Weights of a small transformer language model: normalized queries and keys.
Each number is 200 + 40 x the weight over its row's rms, rounded and kept within 0 to 999. Layers, rows and columns count from 0. The size before them is the row's rms in percent of the matrix's.

# layer 8 attention output, 96x96, rms 0.205, rows 14-47, columns 0-95
085,277,132,197,196,173,162,233,242,226,162,150,261,284,168,233,100,212,190,248,164,159,220,147,195,184,224,219,206,192,161,161,173,165,230,260,184,261,207,123,269,231,180,180,237,188,183,245,195,164,251,193,211,170,189,210,242,182,239,216,170,159,192,181,142,236,194,182,186,212,194,176,269,252,201,263,223,172,256,191,204,207,254,227,250,112,226,245,174,208,244,216,185,219,190,132,308
077,175,259,195,235,173,262,168,149,140,234,220,173,202,235,142,332,181,228,189,267,174,231,272,196,183,259,184,182,237,266,182,243,311,180,223,230,192,223,175,195,174,267,190,119,215,142,171,205,201,143,241,261,158,183,178,220,224,204,219,225,215,212,140,267,176,172,269,186,188,253,250,165,159,207,223,214,246,196,196,219,165,191,212,227,227,203,218,136,147,215,206,246,222,250,188,206
141,205,239,232,136,240,245,227,180,159,162,179,296,200,285,229,273,197,211,235,96,145,247,229,259,290,165,241,235,256,161,101,238,189,141,195,228,228,185,229,193,156,209,171,195,121,195,173,189,206,162,177,228,175,179,188,190,155,141,180,207,217,233,196,209,191,248,217,227,235,181,151,167,190,211,209,195,146,235,179,163,209,210,194,224,193,227,145,207,125,206,235,146,262,137,170,187
074,163,237,233,175,272,273,156,116,228,201,200,211,105,182,159,178,220,201,230,175,269,230,219,231,163,188,230,238,236,179,241,214,225,155,184,195,164,197,259,142,153,256,204,276,129,198,182,190,231,188,144,205,176,214,183,159,131,205,214,139,262,198,192,214,204,236,270,189,215,168,240,206,177,243,211,208,251,117,243,168,212,156,181,268,233,237,124,220,135,166,149,179,203,212,145,240
097,188,281,208,292,184,217,229,213,185,227,228,170,202,197,205,215,202,186,228,211,209,139,225,167,132,175,166,146,125,189,207,136,279,107,178,282,99,202,252,225,192,199,194,137,267,234,143,208,169,125,250,266,206,98,201,178,203,184,262,261,192,164,261,201,243,283,184,196,212,184,171,206,173,159,226,175,197,211,183,197,203,153,199,201,199,219,172,166,206,184,217,225,201,219,157,202
110,204,186,220,182,303,227,235,91,214,169,171,259,160,202,271,251,148,287,212,142,226,226,216,211,192,143,240,262,287,178,164,226,136,210,193,202,175,256,155,216,237,208,276,246,254,193,177,250,111,267,166,209,183,236,183,215,184,224,201,155,221,184,185,187,232,218,185,273,244,167,206,190,172,207,220,210,139,222,204,222,221,235,165,209,181,210,194,170,148,241,196,203,195,159,125,243
102,226,157,169,284,181,193,276,190,231,177,188,189,209,111,226,193,228,174,198,236,181,213,197,199,149,215,154,151,175,176,153,118,136,181,213,175,293,143,198,229,257,267,262,224,168,195,234,231,140,197,214,214,216,219,243,160,181,187,143,188,208,288,260,108,194,216,229,204,180,247,134,189,162,176,245,179,211,159,193,120,241,205,221,169,195,256,200,224,184,196,235,209,283,233,252,222
118,201,167,238,181,274,237,176,124,286,178,134,252,214,224,233,222,210,195,220,137,178,245,284,227,232,147,224,236,265,134,164,166,205,214,175,163,147,209,196,209,228,230,251,229,234,187,165,331,152,246,179,218,163,232,182,237,109,229,242,123,281,236,176,216,215,127,174,185,153,216,189,160,216,191,156,231,215,187,190,196,190,161,209,232,219,179,222,218,223,178,225,216,161,197,239,218
090,196,201,182,238,94,114,253,258,180,221,254,167,228,224,177,195,175,175,151,287,177,180,209,179,186,235,181,130,153,244,190,180,164,197,167,203,267,179,229,227,212,251,251,178,188,203,225,200,223,188,221,120,203,182,239,194,255,152,105,237,201,257,254,154,276,216,197,287,185,230,238,146,200,186,162,174,200,211,226,204,231,186,176,200,253,177,165,176,213,221,244,285,213,169,259,139
086,242,211,295,144,179,129,180,182,271,147,222,246,240,168,283,152,144,226,173,169,207,188,183,205,210,103,199,172,218,204,168,150,178,188,237,214,240,166,166,220,155,164,133,187,131,177,216,181,179,168,235,248,130,200,202,228,171,195,174,182,218,212,165,216,112,137,214,212,262,259,210,281,220,138,236,219,246,156,234,170,187,235,195,129,208,254,253,173,218,199,151,180,213,228,167,193
097,201,225,180,248,183,200,206,187,213,217,254,153,241,124,154,169,189,203,205,228,263,151,232,166,120,199,138,108,175,230,263,105,290,159,177,218,181,217,240,146,129,229,203,132,233,192,186,153,257,166,172,226,258,139,229,162,239,194,204,232,184,163,261,214,207,154,250,178,178,222,169,236,258,183,202,196,221,156,191,238,172,150,220,221,209,208,215,144,229,184,188,197,111,266,221,182
081,205,203,287,169,245,207,172,156,211,150,197,218,145,166,246,182,188,195,224,132,221,219,146,234,172,174,212,240,223,156,193,183,185,176,161,168,187,287,177,242,201,169,240,197,220,209,175,270,147,230,153,196,254,191,219,211,179,191,179,206,267,196,249,170,178,217,190,213,223,106,187,209,163,139,174,117,145,246,191,76,274,209,241,206,292,198,126,198,220,194,196,149,169,208,173,132
118,147,110,214,212,249,217,118,131,232,196,156,170,127,214,229,277,140,241,152,239,222,235,233,202,215,211,266,254,214,214,228,253,240,176,110,166,161,275,210,132,154,197,258,145,227,212,142,166,254,229,163,162,286,199,175,131,262,138,232,199,204,149,169,229,195,172,215,186,193,221,191,188,204,252,185,165,197,194,210,204,201,156,200,215,276,166,169,191,206,236,196,207,183,186,221,187
094,260,222,193,178,152,138,213,250,147,224,270,105,227,170,195,175,151,262,179,259,270,113,189,192,145,153,182,134,176,274,278,108,172,233,203,142,205,258,115,173,171,203,224,206,209,240,224,196,160,218,150,206,218,220,201,139,232,189,151,185,201,155,201,210,203,160,145,205,212,205,220,188,255,213,172,179,216,243,184,222,201,226,179,137,195,182,234,264,226,187,204,165,234,174,261,165
099,167,223,249,155,323,275,172,119,251,204,151,258,120,259,235,247,190,188,173,141,223,242,227,226,211,141,243,258,242,142,186,255,234,204,206,201,186,225,199,179,202,125,187,242,170,196,211,231,168,194,171,211,190,190,205,254,149,233,204,213,233,201,186,216,275,233,157,259,252,147,245,228,216,207,188,164,135,239,220,226,233,226,162,249,215,180,199,155,193,273,243,237,154,204,158,187
099,159,179,262,281,281,199,211,175,187,206,258,215,136,139,212,224,210,211,243,231,199,191,200,178,191,136,155,243,158,197,214,170,161,153,242,232,149,249,219,139,185,170,230,162,208,223,191,229,241,201,191,241,231,180,147,150,228,171,257,174,182,135,156,196,261,205,206,215,184,167,236,273,207,202,273,184,192,192,234,185,175,146,234,253,233,195,121,68,150,248,232,232,179,250,146,211
097,213,237,223,204,186,204,288,137,176,184,182,220,240,185,193,235,152,281,237,209,142,235,237,228,215,265,221,225,273,217,163,210,195,160,217,221,207,111,227,210,147,199,194,187,152,230,231,172,138,167,196,172,156,213,232,188,177,163,165,194,221,262,258,153,246,117,319,237,165,258,196,202,190,170,222,223,208,233,134,272,240,251,210,230,216,274,239,167,136,214,227,192,239,173,201,240
072,142,162,131,192,219,230,177,136,250,185,175,248,160,193,216,243,225,167,226,158,228,210,227,163,212,139,183,151,231,147,196,194,217,217,205,188,178,184,232,133,200,152,172,231,160,196,192,183,156,217,207,225,175,180,184,267,103,223,216,166,248,219,203,206,247,359,140,198,202,166,131,180,145,171,169,202,179,221,189,182,233,182,222,150,132,168,168,238,282,129,216,249,210,152,181,152
093,211,282,199,180,174,150,185,227,134,207,227,224,229,190,165,161,150,226,225,188,237,192,186,178,203,214,173,201,210,239,262,169,227,255,109,127,142,141,205,176,177,276,184,252,202,228,195,187,248,224,145,186,182,207,237,155,181,219,204,142,196,200,193,214,208,162,147,280,246,160,210,186,251,298,187,111,132,244,263,215,208,188,161,110,244,175,150,194,229,267,208,170,195,204,229,150
106,119,165,182,182,218,193,236,154,188,192,199,253,103,204,222,232,264,166,193,212,220,234,254,193,216,189,231,261,260,170,210,246,199,204,232,175,177,174,221,238,246,265,172,235,180,254,177,293,185,221,181,225,225,143,194,151,176,257,174,170,176,147,218,163,271,171,199,151,183,235,197,159,190,166,123,181,224,153,234,144,240,135,222,277,274,155,198,253,187,211,244,198,167,195,294,162
081,255,190,266,157,268,237,125,168,186,209,214,144,121,222,167,251,202,240,232,229,227,190,147,255,188,163,191,249,184,198,199,276,185,145,170,218,131,227,252,190,201,164,224,184,227,201,208,197,221,212,216,212,269,234,177,226,209,173,273,241,193,148,217,259,188,238,184,116,199,205,143,214,221,192,225,298,211,237,166,255,201,246,162,206,142,284,270,160,209,209,200,181,239,157,126,231
109,173,185,233,223,293,149,209,128,228,179,241,179,156,127,211,239,211,270,287,198,221,229,285,182,205,81,167,243,214,186,200,161,183,183,175,233,136,199,205,189,184,171,256,216,236,211,193,224,158,206,219,216,220,221,171,176,191,202,231,190,230,188,200,227,260,125,270,215,133,204,200,241,235,210,289,257,230,134,174,209,163,239,259,230,162,241,218,176,149,207,210,238,171,225,169,263
090,142,244,200,218,224,146,150,194,119,233,261,201,135,224,143,157,196,192,224,202,252,130,233,183,220,164,205,180,124,238,263,204,202,140,131,262,199,241,220,234,215,183,158,190,249,170,173,155,189,216,214,216,232,154,243,194,201,162,225,241,220,214,230,201,169,187,132,173,271,125,210,213,191,260,173,179,121,232,262,227,187,155,145,210,166,148,211,150,208,191,262,140,148,213,136,247
084,133,246,207,170,211,167,252,176,245,221,185,226,141,213,191,204,152,211,158,216,257,183,212,172,207,139,172,219,253,224,234,234,244,210,161,193,103,273,264,146,205,251,188,214,225,173,90,231,262,268,137,179,216,206,215,234,193,198,300,161,198,112,120,295,176,190,206,211,250,218,240,184,203,235,217,225,158,198,224,254,139,206,158,200,183,186,196,192,169,242,205,178,198,205,193,175
103,191,281,92,253,117,192,265,262,107,245,219,199,256,153,191,143,217,208,216,192,234,138,218,134,151,224,171,177,209,235,249,133,225,188,155,205,181,157,202,209,164,225,147,187,192,241,203,152,247,190,172,208,180,197,231,139,231,199,189,222,188,193,240,226,188,152,171,209,192,174,132,159,180,210,212,183,154,274,170,197,221,239,251,110,178,224,251,214,221,119,250,161,225,172,181,195
104,181,206,141,203,170,172,191,257,147,244,212,148,226,209,144,148,190,216,186,241,234,149,148,147,187,220,187,191,158,243,304,200,180,220,183,212,153,252,166,191,180,123,155,198,182,273,235,160,176,209,205,185,201,213,233,175,242,189,176,251,213,181,217,236,151,217,185,227,289,192,209,210,178,209,162,145,122,239,187,263,159,212,139,197,264,219,172,189,143,264,146,87,176,199,125,177
111,190,180,151,228,128,191,207,249,218,255,226,148,218,131,181,164,215,159,163,253,255,132,182,143,145,200,166,130,152,224,270,119,202,230,153,145,174,226,227,197,220,231,207,142,293,225,146,193,236,196,178,194,287,184,218,151,223,208,199,227,127,133,231,233,214,280,191,162,173,183,265,167,119,176,192,203,233,222,201,179,176,168,178,181,239,208,177,186,165,171,275,209,203,225,189,182
117,149,183,215,245,155,160,233,192,181,232,264,185,200,149,209,270,203,230,128,254,258,162,219,146,196,141,155,152,197,289,206,187,247,218,246,181,211,185,250,159,165,257,197,208,136,241,188,174,280,217,165,142,227,175,182,168,214,180,200,188,132,161,125,207,215,196,199,161,151,249,257,178,191,190,203,244,313,131,223,190,236,207,194,178,173,190,233,271,181,186,208,229,251,210,280,220
101,160,257,172,192,206,199,176,176,245,237,186,195,140,222,204,256,166,214,122,190,249,194,222,166,171,106,170,166,245,240,206,175,237,234,192,151,162,263,173,71,105,212,172,198,202,220,159,160,194,235,116,198,232,259,183,179,266,215,185,159,200,139,124,287,204,195,250,203,221,214,225,228,189,186,236,212,233,177,200,151,276,239,229,261,231,225,208,186,229,179,237,208,211,160,167,210
118,218,210,185,215,151,122,252,241,203,223,231,192,307,147,188,140,148,241,227,243,231,165,203,147,144,202,156,145,171,244,262,140,156,227,103,148,164,246,213,150,205,215,209,236,177,276,162,171,244,282,164,172,218,214,182,177,159,160,245,182,181,185,172,196,162,219,205,222,230,184,190,187,179,239,258,204,191,211,134,252,189,259,170,210,142,199,208,259,132,199,191,142,241,153,192,213
074,162,210,222,187,173,177,203,163,225,227,228,189,162,227,161,154,239,189,194,225,237,186,260,187,228,128,207,198,221,238,241,186,228,184,219,251,153,187,265,204,174,211,165,231,141,271,191,209,250,184,197,149,138,182,160,145,206,171,201,227,244,245,138,200,188,238,132,98,197,126,200,167,161,258,161,202,168,251,261,151,261,197,159,170,154,235,196,252,175,86,197,107,241,196,168,223
124,152,183,169,249,222,204,152,171,176,244,187,145,158,187,165,219,222,235,209,225,232,160,237,152,174,173,190,213,169,243,245,188,185,178,103,195,201,300,239,180,178,184,249,136,240,190,188,151,162,219,216,173,233,176,174,193,238,122,228,241,224,230,180,242,293,153,201,206,239,226,240,171,248,213,134,98,173,232,268,224,272,160,144,257,242,163,145,146,245,232,230,220,186,177,215,188
103,112,241,171,209,194,148,170,229,232,259,214,212,129,236,197,210,218,181,129,198,221,145,155,141,161,104,157,153,169,232,218,180,132,247,163,202,177,201,224,167,220,211,156,224,221,194,156,160,272,230,188,195,200,160,183,195,168,183,276,187,120,129,158,230,208,244,218,295,206,165,201,234,209,199,223,227,162,171,208,187,176,212,214,249,222,279,146,159,102,228,168,183,196,226,138,215
089,182,202,231,191,271,190,166,168,253,203,225,239,252,200,249,269,206,213,183,138,205,236,255,184,214,106,176,185,240,208,144,169,214,162,208,243,204,165,297,154,178,178,200,249,147,198,182,199,232,164,172,231,176,136,171,164,107,188,287,159,219,184,172,136,170,115,220,298,201,241,254,234,189,159,253,165,195,170,192,220,170,233,201,212,240,173,171,176,151,263,216,233,180,244,212,164